Weights of a small transformer language model: 17 layers.
Each number is 50 + 12 x the weight over the matrix's rms, rounded and kept within 0 to 99. Layers, rows and columns count from 0.

# layer 13 MLP up, 320x128, rms 0.109, rows 150-168, columns 0-127
63 32 51 69 45 47 48 53 40 61 50 37 44 57 48 67 43 48 60 56 41 52 39 53 49 46 51 42 38 50 38 48 24 46 71 38 48 44 56 71 51 32 48 50 46 42 71 55 46 41 51 61 37 27 55 56 43 63 47 65 51 64 48 55 38 54 36 42 40 67 46 48 45 61 48 72 67 61 46 46 60 38 66 53 57 22 77 54 68 57 34 84 45 26 36 42 56 44 62 50 54 64 75 48 31 29 46 36 56 61 51 66 70 37 55 39 73 51 54 52 30 37 43 65 32 22 43 39
42 63 60 70 38 45 61 51 62 39 48 59 44 38 38 51 43 69 62 30 63 47 44 25 56 73 43 65 67 53 66 58 52 58 70 56 43 63 61 33 56 52 50 64 34 29 66 41 44 27 56 67 77 32 37 66 53 58 33 54 26 45 62 63 51 54 43 47 67 49 62 52 57 35 67 49 51 50 69 54 46 41 59 52 45 52 27 50 53 72 52 43 67 70 53 60 58 60 55 58 75 60 58 22 54 40 56 35 57 46 31 56 26 63 55 72 64 54 50 51 51 58 77 34 43 52 41 40
62 49 72 39 74 60 54 65 83 49 41 39 65 52 54 64 45 55 43 56 40 52 58 44 21 50 28 50 47 45 66 45 47 41 55 46 46 18 42 31 45 37 71 48 41 56 56 44 43 41 55 62 11 45 63 58 57 67 19 43 41 68 63 53 67 50 45 76 43 51 36 60 58 59 32 65 58 46 51 58 41 28 46 80 43 64 47 61 40 82 70 60 44 56 39 54 52 53 45 62 48 58 43 48 36 36 26 91 75 57 53 34 45 60 48 47 33 39 64 47 55 60 43 44 33 44 44 52
39 47 54 66 54 51 45 59 49 28 58 53 32 38 56 59 78 57 66 55 49 28 54 55 49 46 45 51 55 39 98 58 37 56 50 58 63 41 48 41 64 47 50 21 66 63 46 54 39 48 47 54 50 45 47 37 33 50 41 45 53 45 38 48 68 56 49 60 56 70 35 68 39 47 52 55 57 45 62 58 49 50 53 69 49 56 33 55 59 49 68 76 41 56 57 50 57 53 66 28 37 54 35 40 54 59 84 56 49 29 53 58 28 40 50 44 56 42 61 53 32 49 72 49 45 47 36 49
52 90 71 51 24 44 59 56 52 23 52 44 23 49 44 55 54 34 43 47 56 60 56 39 32 51 41 61 57 66 49 46 63 44 46 77 46 37 50 33 53 66 50 53 42 42 67 48 61 52 39 48 47 49 51 29 48 38 57 57 46 53 54 49 53 56 49 60 51 54 63 40 51 62 49 31 67 66 64 52 53 56 44 58 56 49 42 37 40 50 65 27 56 57 54 45 42 22 66 41 47 66 55 60 37 38 41 72 32 67 53 76 54 62 41 45 49 45 45 51 64 44 44 71 61 53 42 54
58 35 50 51 42 44 36 49 37 35 53 52 60 36 34 30 50 55 33 45 54 50 33 49 51 40 51 47 61 70 39 43 45 45 52 50 39 39 80 46 58 58 52 60 56 42 53 46 70 63 41 41 51 44 73 28 58 71 67 50 47 72 51 32 57 32 47 50 72 39 51 23 49 41 48 49 63 44 43 45 46 54 32 30 30 53 54 47 31 62 40 32 35 43 60 72 39 61 41 64 38 52 55 38 67 62 66 47 44 50 44 43 56 54 59 58 52 53 38 31 48 43 46 54 56 53 61 51
48 51 59 49 43 36 67 57 49 43 55 52 63 58 48 34 58 38 77 55 52 63 30 48 50 56 48 40 66 58 41 39 36 63 52 47 50 63 68 60 59 78 60 58 41 38 47 52 52 48 59 67 41 26 54 65 39 32 39 43 62 59 32 60 49 39 32 52 53 56 47 40 53 53 28 16 37 45 63 49 69 41 39 45 49 32 39 55 30 44 50 42 52 50 44 36 64 57 36 47 36 42 48 54 51 38 60 59 56 56 35 55 50 48 68 53 51 63 68 36 44 32 48 38 40 49 35 58
45 42 46 46 59 71 37 57 36 46 49 50 40 42 41 58 47 55 33 43 48 49 43 62 62 53 35 29 46 43 33 60 44 39 61 50 60 44 48 58 44 55 36 46 53 38 50 17 65 48 50 53 53 41 55 41 37 53 62 42 40 44 36 52 52 57 55 52 56 53 49 55 57 25 47 57 46 55 42 42 48 42 70 48 36 60 34 40 73 61 41 56 66 55 30 73 48 52 33 41 72 62 50 58 40 35 67 35 62 30 54 47 38 48 54 62 61 38 63 44 30 52 59 67 54 57 53 60
50 38 41 63 38 61 50 36 42 49 59 64 37 57 41 42 59 59 30 58 51 42 47 56 58 66 39 49 71 50 59 37 54 39 54 45 40 52 65 55 39 46 52 42 42 65 66 54 59 50 33 48 49 66 41 34 51 27 48 54 54 41 56 55 83 34 44 44 40 49 46 54 30 54 55 42 41 48 65 50 41 50 38 56 45 45 41 46 48 45 61 57 49 55 71 51 53 44 50 43 47 60 63 33 47 43 64 57 52 44 30 60 28 51 36 47 48 53 48 40 55 66 39 54 75 45 44 33
48 39 49 57 57 47 55 60 58 75 56 65 75 66 50 55 68 55 44 38 56 60 54 36 47 49 44 56 56 59 64 48 63 45 36 50 45 39 48 44 51 52 44 38 39 45 42 44 48 51 39 59 56 54 48 61 43 27 53 55 47 48 49 50 26 58 23 56 69 54 54 47 48 36 70 58 55 53 36 32 34 62 57 70 45 49 48 55 67 54 58 51 62 62 60 52 48 45 67 35 41 50 43 42 58 65 58 37 62 53 38 33 37 42 63 38 40 44 67 48 68 48 57 33 57 48 64 68
46 58 44 43 53 61 44 46 67 63 66 46 53 58 43 50 60 47 53 51 51 53 41 45 47 39 53 57 55 26 43 33 54 69 56 52 49 43 45 50 65 54 46 48 38 54 44 46 56 44 57 49 59 44 49 62 65 59 50 34 47 57 53 59 45 49 46 57 55 31 46 41 50 59 55 46 33 58 51 80 53 40 36 45 54 41 29 62 53 43 49 54 25 70 77 45 54 36 44 51 48 54 54 44 46 53 40 60 50 56 36 40 23 53 50 45 43 43 42 52 46 61 69 39 64 49 58 52
65 48 45 45 80 30 63 62 47 68 50 62 82 58 34 51 48 67 51 63 46 51 47 59 38 35 44 50 39 64 44 61 46 51 19 49 66 53 62 46 59 47 48 58 58 63 47 49 45 66 45 50 39 43 55 63 49 59 53 54 63 54 55 35 62 75 50 62 71 63 53 40 23 53 31 46 60 49 32 33 65 40 38 63 54 62 71 52 47 59 46 65 41 36 51 52 50 54 48 56 15 49 35 44 50 53 53 38 67 43 66 39 42 46 51 58 47 47 68 77 37 50 46 31 51 55 58 40
33 47 37 48 62 58 71 67 62 52 31 53 72 47 58 38 63 43 46 40 66 57 27 45 52 35 54 55 69 32 59 55 64 66 30 60 33 48 65 34 44 56 44 72 40 53 47 34 56 44 54 34 62 52 59 56 36 56 70 59 61 56 53 34 38 46 51 56 60 28 47 47 45 55 36 23 26 63 63 47 56 40 71 49 59 20 50 39 42 27 62 32 41 67 62 52 55 56 56 40 53 31 22 57 46 48 16 37 35 49 38 60 90 34 46 39 58 42 71 57 42 74 85 65 48 52 44 50
44 78 50 72 43 60 54 68 59 46 38 51 49 47 64 28 40 53 66 43 45 48 56 62 34 42 58 53 64 34 44 56 52 51 35 51 54 59 73 33 59 66 64 73 29 63 27 28 57 58 63 69 55 32 60 49 51 50 33 58 49 53 68 61 50 38 44 31 45 49 66 62 39 46 52 57 71 70 54 46 56 55 52 52 64 56 48 41 48 55 56 31 60 55 53 40 61 34 46 66 49 82 68 53 39 36 40 76 42 67 54 43 34 30 53 52 34 34 46 41 49 49 54 41 39 40 46 52
48 65 39 57 51 40 45 42 55 51 48 41 38 42 56 72 45 50 59 42 58 47 43 25 65 53 55 75 54 61 57 34 44 33 57 42 53 63 72 60 57 70 40 62 56 55 39 49 46 41 67 53 49 50 57 54 60 34 21 11 42 64 53 53 55 24 41 41 50 50 64 54 50 49 76 57 55 26 40 48 37 46 51 49 49 62 61 54 41 40 23 39 59 31 60 56 45 43 38 38 32 81 58 59 47 61 65 52 77 51 50 71 56 58 38 44 46 74 62 44 48 40 39 41 55 57 59 32
62 49 49 30 63 48 41 43 50 32 28 40 41 19 73 64 47 66 54 46 46 61 67 37 67 63 47 57 52 37 41 61 62 56 37 31 46 25 51 48 58 38 56 37 33 68 41 49 52 30 23 50 39 54 55 39 63 59 49 39 46 39 54 49 41 56 24 33 56 66 48 62 49 51 52 59 70 48 55 53 47 54 40 52 57 38 31 59 37 52 50 45 47 52 50 44 53 45 59 44 42 49 79 44 30 39 59 43 67 43 67 59 54 32 54 47 56 50 60 41 58 53 52 56 44 57 47 38
59 50 52 40 40 74 68 27 40 37 47 63 45 70 41 55 51 33 39 57 26 37 47 58 36 14 67 52 47 43 54 33 50 61 54 60 60 56 72 47 50 41 63 47 47 69 57 48 42 45 74 37 49 87 60 59 49 57 63 59 49 63 50 65 47 23 62 34 49 44 54 30 52 60 53 46 36 27 57 52 49 60 39 57 49 65 40 64 43 61 50 69 43 48 40 52 32 50 48 59 50 41 42 51 55 61 47 71 57 54 61 62 46 49 41 45 44 45 53 66 44 48 56 64 38 30 54 47
52 39 43 65 68 36 83 56 54 54 61 44 53 46 46 55 26 64 50 37 67 66 39 63 34 55 50 48 35 63 56 65 68 51 30 53 52 49 65 61 55 62 46 63 63 50 68 62 34 71 56 47 50 35 61 60 51 43 62 40 54 38 66 48 35 37 52 63 56 45 47 52 68 53 49 57 66 48 46 39 59 34 33 33 49 48 57 51 33 39 50 61 60 41 49 56 52 60 58 55 36 63 35 60 53 41 43 58 45 58 53 32 63 34 54 55 60 62 53 62 64 39 54 37 40 63 52 52
58 44 71 48 70 49 57 46 55 45 62 49 45 40 31 53 24 57 59 49 54 46 31 59 38 54 58 54 41 69 54 55 46 50 35 60 61 48 52 56 44 56 50 58 67 32 48 59 36 52 58 46 33 63 57 61 64 60 47 43 60 54 62 51 42 32 59 54 64 38 52 65 52 58 35 51 54 33 38 29 58 54 46 35 64 53 71 33 35 32 58 55 63 60 56 64 43 64 56 65 45 64 35 34 50 45 38 51 53 43 60 51 55 36 48 45 53 56 50 68 60 54 61 32 47 55 44 29
# layer 13 MLP down (transposed), 320x128, rms 0.103, rows 150-167, columns 0-127
34 40 61 41 38 63 45 65 58 41 41 47 49 59 39 46 56 27 71 62 38 52 39 43 55 23 45 52 48 68 55 51 66 51 68 52 43 59 59 23 48 37 47 61 48 47 46 62 33 35 48 47 43 59 52 44 31 46 45 48 57 49 57 55 50 65 54 48 49 30 75 23 47 49 59 69 60 40 33 31 55 54 52 44 58 32 57 45 67 40 69 41 41 39 62 61 62 50 36 23 32 35 39 52 43 33 51 76 48 70 26 41 73 67 47 38 49 52 68 36 49 53 20 38 49 44 29 48
30 45 29 43 41 53 48 47 78 48 55 54 31 49 51 73 56 60 75 42 56 47 66 56 54 58 47 59 70 31 51 58 72 61 61 75 44 35 53 52 34 64 29 56 56 38 52 51 23 48 36 38 48 34 49 51 48 58 39 60 42 68 60 42 47 64 68 44 56 40 71 41 70 55 53 38 43 43 64 99 61 38 43 50 34 62 52 53 42 54 44 67 66 30 71 48 47 65 49 60 74 53 60 56 41 42 41 65 42 52 59 58 48 53 52 28 09 29 43 51 50 34 51 58 45 45 47 63
25 50 56 46 69 41 58 41 48 45 60 60 53 52 51 36 20 29 51 47 38 50 44 31 58 56 57 47 56 44 75 71 47 56 56 35 39 63 57 26 79 45 50 35 64 41 48 34 76 76 37 64 48 52 42 37 54 52 49 58 38 86 39 47 63 31 38 31 38 64 59 27 33 59 65 59 44 67 32 30 58 57 50 55 56 25 63 33 30 49 64 70 63 43 56 24 63 59 46 59 35 59 70 59 19 34 41 54 47 55 48 42 58 62 28 80 54 45 70 49 69 48 60 74 61 46 47 39
40 54 59 51 48 46 65 65 41 34 46 58 45 73 81 44 63 65 38 41 62 41 62 53 46 66 37 55 55 56 56 65 43 34 62 47 38 42 46 77 41 54 26 36 56 32 47 44 43 39 61 75 54 47 55 76 34 24 51 37 54 61 48 48 34 49 36 44 36 68 50 58 53 53 51 61 59 41 56 59 39 40 59 51 56 59 36 59 47 59 64 76 34 67 53 61 73 40 40 43 55 55 30 63 79 57 49 54 63 40 39 61 63 59 53 64 56 52 42 38 48 37 72 82 48 56 40 47
61 38 59 35 57 44 57 69 49 58 30 55 35 25 31 42 58 56 52 36 41 35 51 74 48 64 58 50 39 43 32 41 37 38 37 41 51 67 43 57 48 41 51 48 32 54 46 36 63 75 57 53 53 23 42 55 41 62 60 56 61 44 50 37 32 60 52 41 51 58 53 56 59 53 56 48 48 56 44 61 41 38 49 67 43 66 42 51 61 68 53 53 58 55 32 57 37 61 48 60 68 70 33 38 59 45 47 52 68 43 50 42 44 58 63 61 41 56 60 59 49 56 60 19 68 58 39 56
49 55 56 48 56 33 50 40 23 52 51 33 49 51 41 69 46 49 46 62 72 42 49 50 52 44 41 37 61 52 58 41 58 50 19 39 61 51 62 48 51 63 65 65 55 51 60 59 41 37 47 60 52 47 58 63 40 44 59 40 38 55 70 38 31 54 51 79 60 64 48 42 53 60 46 65 47 45 65 57 62 68 47 57 48 46 41 51 58 44 50 62 67 36 51 49 53 52 50 52 99 52 53 45 61 57 42 45 56 75 66 41 62 39 70 59 61 52 66 49 63 68 71 49 61 52 70 52
39 65 58 59 56 49 33 42 49 37 49 62 59 60 27 60 50 35 43 52 48 36 62 48 62 46 37 45 40 43 52 41 68 63 49 54 45 39 44 70 48 35 75 51 51 57 57 60 40 52 62 37 29 57 43 30 56 39 54 37 64 50 54 55 51 66 45 47 47 60 30 40 65 42 56 52 43 39 52 50 56 45 47 60 43 31 50 55 51 37 57 43 48 43 56 53 39 58 70 27 43 46 61 62 45 58 46 55 47 66 76 57 68 52 52 67 52 25 46 65 60 58 50 50 76 48 61 47
43 45 49 33 33 48 48 35 61 39 55 40 48 67 46 45 26 39 42 48 61 51 49 58 62 58 53 69 24 69 50 62 42 58 36 50 47 34 52 36 50 47 58 44 50 43 43 80 32 39 49 32 59 66 48 49 37 45 57 37 49 49 53 60 51 65 42 58 57 40 61 49 41 65 50 44 38 48 91 41 38 42 59 49 37 36 60 52 46 41 45 59 40 51 53 37 49 46 68 49 51 43 46 39 45 52 46 52 50 52 43 53 65 50 48 27 39 32 46 58 56 46 42 43 48 42 58 44
63 71 66 55 40 37 42 52 46 39 51 76 47 60 44 54 53 32 39 67 58 38 59 37 46 53 30 29 51 40 45 33 42 71 56 54 45 64 29 56 40 58 40 52 55 41 60 43 56 43 54 57 43 62 51 62 47 42 37 64 40 46 47 48 55 39 56 46 39 52 32 50 38 35 42 58 53 46 95 74 56 31 61 45 43 40 59 65 39 60 46 49 51 23 38 43 35 39 55 41 70 51 57 42 24 56 57 53 47 42 52 43 40 57 37 63 47 35 42 41 52 60 44 57 70 51 53 42
46 44 48 46 49 50 43 64 46 71 57 28 51 29 64 70 53 67 61 47 46 63 50 34 52 58 61 65 64 48 49 92 53 47 49 63 61 51 41 66 37 62 46 58 46 54 77 53 44 51 57 39 62 33 74 55 38 62 55 48 47 57 48 46 34 52 47 59 62 48 50 63 49 42 60 55 30 58 44 37 57 63 69 41 42 35 55 40 34 28 37 52 53 15 42 49 47 50 48 55 55 69 63 48 53 50 45 37 62 52 50 44 55 25 48 60 58 53 67 51 38 52 51 39 39 61 53 44
48 48 40 42 44 43 68 70 50 50 48 54 48 54 57 39 46 38 44 47 53 54 67 37 43 48 52 51 54 47 56 00 51 53 49 46 41 53 69 34 58 30 34 41 59 65 38 49 48 60 38 41 50 39 48 44 31 47 74 51 59 68 60 50 52 31 40 49 49 48 57 37 44 40 53 41 52 56 34 79 42 44 47 55 87 56 62 53 53 72 62 50 42 51 54 61 56 53 50 46 51 47 61 45 35 63 35 54 48 41 71 40 46 65 31 58 51 45 52 54 51 37 56 55 43 49 48 51
53 54 60 74 40 62 46 44 49 56 68 57 48 58 61 46 47 50 55 42 65 64 33 30 24 44 64 56 63 44 48 89 45 43 43 73 48 37 48 55 60 43 60 58 52 49 51 49 55 50 57 47 54 46 64 48 71 38 63 52 38 65 58 51 52 43 39 32 52 55 40 49 28 70 55 38 49 56 38 25 55 46 45 33 45 56 53 48 58 37 50 49 53 48 44 48 60 61 45 56 00 37 35 62 67 54 43 62 43 45 37 49 53 42 71 38 44 58 35 54 54 52 48 46 31 64 48 44
54 60 34 31 39 63 70 41 70 54 56 55 55 24 68 40 85 63 52 51 62 49 82 48 41 35 58 60 48 46 44 69 45 70 78 62 69 51 69 28 21 67 46 53 40 50 56 49 56 37 66 31 44 49 48 53 46 61 36 49 46 38 63 46 64 58 57 57 82 38 29 48 47 12 49 57 38 53 56 41 50 76 41 61 51 54 55 52 47 54 62 54 53 55 45 51 26 34 71 44 45 43 25 66 57 30 33 58 35 27 42 60 49 36 45 48 49 30 58 45 40 60 54 52 28 90 61 47
57 73 44 48 40 73 44 40 60 27 48 53 45 62 24 59 65 44 48 38 67 44 34 41 21 42 66 55 44 29 32 26 61 52 48 50 38 56 39 59 51 35 55 58 59 63 31 47 34 61 47 63 42 59 53 47 64 58 52 57 49 62 70 80 66 55 54 54 56 56 50 39 46 66 61 40 50 31 45 46 31 49 32 45 53 57 33 67 60 53 62 36 69 39 63 60 63 53 57 55 54 44 70 59 45 35 51 47 62 66 74 59 45 53 78 68 47 53 35 74 45 52 62 58 68 54 51 64
62 41 53 69 49 45 39 42 56 58 43 59 12 43 38 35 49 63 42 38 56 58 53 58 56 46 60 45 38 47 60 34 47 31 63 44 50 53 60 43 51 29 47 47 54 53 45 17 62 82 56 56 35 77 43 50 47 49 40 69 34 57 64 54 58 63 75 57 39 57 33 51 63 68 66 31 73 61 57 55 61 47 54 55 46 70 46 39 64 64 69 50 51 56 49 65 54 43 32 63 63 73 49 28 43 51 61 69 66 49 44 69 35 57 48 44 44 70 65 48 52 70 52 51 62 52 44 52
42 61 34 57 48 43 57 36 48 40 50 38 61 58 61 48 49 54 37 54 61 47 57 45 34 41 47 34 42 72 65 83 35 63 74 47 45 61 46 20 27 34 37 46 62 64 49 40 66 44 49 52 60 40 56 61 56 44 56 48 56 39 56 53 57 43 69 46 39 53 38 52 52 56 31 35 45 46 45 39 50 46 47 45 51 51 54 39 42 71 44 60 42 52 54 62 57 47 41 45 44 57 46 42 52 46 48 67 58 32 49 57 25 59 52 61 61 61 76 60 45 53 62 45 70 37 51 54
49 41 49 49 73 33 60 48 52 55 70 53 52 30 53 46 60 73 51 52 58 54 48 57 51 55 50 41 43 63 46 95 53 44 43 51 52 61 72 52 50 63 58 50 41 66 62 33 58 65 49 55 40 46 64 56 69 47 49 54 68 40 42 45 41 34 52 56 70 58 58 43 51 49 46 42 59 41 15 20 53 43 43 51 43 70 59 37 34 47 60 58 39 54 51 58 58 50 37 49 42 69 35 38 56 36 59 51 69 55 57 33 51 29 48 83 61 56 60 56 43 43 48 45 56 50 56 33
51 52 43 57 62 33 76 55 42 49 68 35 58 54 40 67 38 70 63 49 72 60 36 39 49 62 54 47 44 65 52 85 44 48 48 57 53 50 51 52 45 48 47 60 52 59 56 56 37 62 54 47 50 23 54 57 54 45 56 40 58 47 60 45 50 40 52 62 50 42 45 38 46 35 48 53 53 45 43 36 63 46 52 30 58 45 46 39 53 24 49 68 54 36 39 49 51 52 54 62 27 35 53 58 72 30 43 44 41 43 60 46 64 29 55 63 61 55 44 69 59 45 51 38 41 45 58 47
# layer 13 MLP gate, 320x128, rms 0.116, rows 151-168, columns 0-127
66 26 44 43 30 63 50 44 41 54 56 64 46 46 63 58 62 41 50 58 50 49 48 42 68 41 41 55 35 48 52 44 37 53 41 60 58 63 46 59 50 48 61 43 54 34 42 42 72 55 42 63 43 51 75 48 56 46 40 59 54 64 31 51 69 51 43 55 59 51 40 41 52 47 65 48 41 52 29 40 64 44 26 31 67 34 65 31 63 57 44 64 42 65 39 44 37 64 31 38 42 73 54 65 60 25 56 57 46 67 59 66 40 49 37 64 40 43 79 45 39 48 43 59 59 54 41 51
48 30 52 38 57 75 71 46 40 50 56 56 65 42 36 27 48 50 39 39 47 49 29 73 45 16 62 49 42 51 70 30 45 66 32 50 49 39 51 60 53 29 60 38 51 68 65 35 63 56 42 64 53 34 55 31 14 58 31 62 68 44 90 41 59 70 39 44 67 61 33 40 56 33 34 47 55 75 56 75 77 71 38 75 45 49 49 50 56 42 38 40 52 68 28 61 71 33 56 59 51 28 61 36 37 50 45 07 58 33 48 46 54 70 42 34 68 37 74 68 45 65 64 52 44 51 29 56
37 49 47 46 47 33 38 48 48 37 47 60 26 69 59 44 61 45 49 45 61 35 61 51 59 61 51 49 71 53 53 41 40 38 37 16 76 30 71 40 52 37 49 41 34 42 46 64 49 33 19 42 62 67 47 43 63 64 45 44 65 42 44 52 71 36 57 57 47 48 63 37 58 53 40 60 40 59 46 43 48 56 48 58 54 36 59 51 52 77 34 46 53 39 54 55 29 42 44 36 44 62 46 52 28 44 63 53 35 32 46 67 36 59 69 70 61 21 58 10 58 51 73 55 63 44 57 57
53 39 67 55 74 56 56 61 35 29 66 48 46 44 54 44 62 62 41 59 44 57 68 49 47 47 40 58 52 49 27 60 49 32 52 36 40 51 50 47 41 42 50 48 51 53 53 54 67 49 41 67 42 46 40 24 51 57 51 43 48 59 45 52 45 56 69 56 34 55 68 62 66 37 59 44 46 58 60 39 55 44 38 56 48 38 48 35 69 61 47 67 53 37 38 43 43 60 40 51 48 56 35 68 42 42 53 40 63 46 64 31 48 56 62 60 45 58 58 66 54 45 42 63 44 42 31 49
30 57 44 38 50 56 61 47 38 40 26 57 53 48 59 40 36 59 36 43 43 53 55 48 51 34 37 59 52 35 41 54 48 52 42 38 61 50 53 50 47 38 40 71 40 65 58 32 35 33 48 52 46 43 57 65 52 36 53 43 25 29 50 43 42 44 55 39 53 36 33 48 54 49 40 56 63 44 73 69 51 49 54 43 59 55 63 56 64 65 50 38 54 57 51 41 49 19 25 44 64 54 71 29 32 48 56 57 44 47 43 43 53 50 45 53 71 46 39 45 69 72 72 65 62 44 44 56
58 64 54 56 46 57 33 45 58 51 66 46 44 73 51 41 66 42 32 51 30 60 46 49 57 39 58 61 53 52 57 62 54 53 49 43 62 56 49 52 59 48 42 57 55 47 52 56 62 52 47 54 62 48 54 65 45 70 28 50 42 64 51 56 44 53 75 62 60 48 71 36 42 60 61 58 40 66 49 42 33 58 36 49 47 60 50 56 37 64 55 50 44 55 59 49 45 48 52 40 52 55 48 30 44 43 53 61 50 39 43 48 38 64 45 53 40 52 44 41 43 61 61 34 57 53 59 55
53 27 64 63 60 45 47 47 49 44 39 52 57 45 50 66 40 53 43 47 51 61 48 51 64 52 48 40 52 43 53 50 65 40 46 45 51 50 64 40 50 55 58 61 54 52 47 30 49 45 48 61 45 42 51 63 73 37 45 35 37 52 63 43 45 48 50 51 46 44 35 68 47 29 69 55 58 38 52 48 53 59 49 36 63 43 46 57 49 53 49 41 52 42 49 43 45 65 50 51 34 61 65 53 45 51 45 39 59 55 61 54 41 42 45 65 60 45 40 57 55 60 69 56 61 64 45 44
40 58 59 15 65 58 48 53 47 53 40 37 40 48 58 36 51 34 56 52 53 49 61 39 53 33 52 38 28 39 54 42 28 47 55 44 54 57 41 30 52 54 46 46 40 21 27 42 58 38 58 57 45 42 28 49 59 54 61 69 21 46 42 47 46 75 50 48 45 47 39 53 58 39 53 58 55 47 51 59 62 57 69 40 65 51 53 50 43 68 35 48 36 46 42 43 47 35 37 40 44 54 51 57 42 62 26 59 48 39 56 43 51 60 50 60 54 34 32 36 40 44 51 50 45 54 57 62
41 49 38 63 54 40 47 42 58 58 46 48 36 38 45 48 58 47 40 50 49 69 60 47 52 39 53 15 63 46 67 59 48 62 57 48 32 43 49 26 41 43 37 65 43 66 52 47 55 52 72 36 58 41 49 48 49 41 54 62 39 35 57 53 66 53 69 39 56 64 43 46 32 45 44 56 58 59 49 61 46 48 69 58 62 33 31 37 64 50 57 52 55 46 32 57 56 57 52 47 49 43 44 46 59 60 65 45 48 45 40 40 32 44 66 49 17 36 61 60 82 42 52 45 54 67 55 49
62 49 33 37 37 57 56 67 45 40 35 59 32 38 61 35 65 55 39 44 49 65 61 52 38 34 33 25 40 57 43 47 51 52 43 49 24 38 66 58 45 19 38 33 54 59 35 35 69 35 31 69 47 60 59 42 30 49 62 57 48 35 35 44 55 50 36 53 43 66 46 50 51 49 51 59 70 48 53 52 34 44 44 64 58 54 56 39 78 77 41 45 52 55 36 50 44 42 45 55 57 35 59 41 39 61 61 55 60 38 60 62 50 67 41 55 57 40 58 41 54 60 42 81 45 32 38 67
51 29 44 36 60 55 30 68 47 49 50 55 55 39 51 20 56 63 37 74 47 48 71 42 53 50 32 40 55 41 44 34 32 62 34 28 52 39 53 46 63 45 27 23 48 53 27 51 70 58 47 69 44 49 27 39 44 56 43 61 45 47 38 54 71 70 53 49 57 65 59 59 40 47 48 69 49 73 39 50 42 44 62 70 53 60 53 55 72 62 47 60 51 43 51 33 56 45 44 54 33 57 45 60 45 48 51 40 50 50 53 56 26 65 42 46 44 36 51 53 30 35 40 62 64 38 52 70
58 68 47 47 53 35 43 53 40 69 62 65 62 64 57 41 53 32 32 58 51 53 63 56 48 42 43 57 44 57 47 38 65 93 43 30 30 34 69 53 49 27 44 27 65 61 53 49 53 45 18 33 38 54 53 36 35 39 49 53 57 67 32 66 77 68 61 53 45 54 67 52 23 49 51 48 38 45 62 63 58 62 81 46 67 32 71 45 33 43 29 37 56 48 48 49 63 45 44 85 36 55 66 60 40 68 45 67 54 56 22 39 25 67 38 37 10 56 43 35 41 64 51 46 52 28 34 41
62 46 30 62 57 43 53 44 36 61 56 41 26 62 35 47 47 48 39 38 49 55 35 35 73 59 37 46 54 48 30 48 26 60 70 59 42 58 46 52 56 59 51 51 44 58 63 55 60 60 51 40 81 55 54 69 49 24 36 53 53 56 40 52 69 49 58 47 65 36 50 29 47 56 44 51 62 38 43 53 48 64 67 41 56 61 54 66 57 61 56 30 72 65 47 68 31 64 64 36 48 54 51 82 60 50 52 40 49 40 54 60 45 55 21 58 58 55 63 45 44 42 57 54 56 59 46 45
51 66 43 48 72 39 48 29 54 58 30 52 52 39 58 51 39 55 40 62 63 72 60 36 52 43 53 47 66 43 29 42 51 57 39 47 43 42 45 66 64 47 48 39 63 27 35 38 43 40 53 52 53 56 49 51 70 47 40 36 59 79 42 52 50 54 52 42 44 46 54 70 56 51 56 53 47 45 48 52 27 56 63 39 53 48 59 35 41 50 45 53 59 44 32 49 20 53 64 44 48 57 37 39 54 62 40 49 58 60 43 55 61 31 30 46 55 52 48 43 75 50 36 35 55 52 39 53
55 46 53 39 53 35 48 55 58 51 41 46 57 76 55 64 44 37 40 67 48 49 53 44 52 58 51 57 60 45 54 58 43 67 45 31 62 40 45 46 48 60 33 57 27 66 52 44 66 41 38 65 37 44 37 46 59 37 39 42 49 64 45 54 57 63 49 70 45 63 48 41 48 53 50 39 29 59 42 36 34 53 41 63 47 52 33 51 21 46 34 36 51 65 66 48 51 31 27 46 51 53 42 44 47 61 33 54 58 49 51 64 29 72 50 55 45 60 62 49 34 63 51 41 63 30 54 58
60 46 50 49 51 51 62 47 38 50 44 57 45 43 31 45 37 52 50 51 41 60 38 56 45 27 56 53 38 55 44 46 63 46 42 61 54 52 67 47 45 57 54 45 45 54 44 41 39 43 49 47 48 61 49 60 56 72 52 46 60 47 50 54 56 32 46 46 51 51 50 44 64 48 59 56 46 42 37 35 55 59 32 52 58 61 51 44 45 56 62 68 54 55 38 71 32 60 49 57 46 64 49 54 43 35 49 52 65 48 72 47 58 31 41 62 53 42 62 53 56 41 56 48 44 41 47 44
46 43 22 47 47 44 63 55 43 49 51 68 61 56 46 43 57 57 39 54 55 57 43 66 48 52 32 42 50 51 49 43 58 51 52 54 46 45 58 56 53 54 28 45 41 49 50 42 62 63 57 61 57 51 37 41 43 32 64 60 38 36 47 66 50 63 48 27 44 47 57 51 51 58 38 61 51 50 45 55 41 39 55 48 33 40 47 63 58 46 60 57 41 47 48 41 47 43 45 41 50 58 46 52 38 54 57 72 46 67 33 38 48 51 42 41 50 55 53 36 54 46 38 64 51 53 63 57
63 26 50 26 44 49 50 42 54 48 63 56 39 41 55 55 49 44 64 52 36 31 37 52 52 57 36 41 52 51 56 34 48 55 45 45 48 42 45 53 55 48 54 43 69 34 50 62 56 28 43 42 34 50 39 45 57 46 34 60 22 66 48 72 61 51 45 29 52 40 54 56 62 51 47 62 45 54 45 50 39 57 67 49 57 49 65 49 42 60 50 43 67 69 57 57 59 52 49 54 57 54 46 46 37 49 44 53 50 30 50 57 39 59 32 20 31 48 52 58 46 74 47 53 57 36 14 59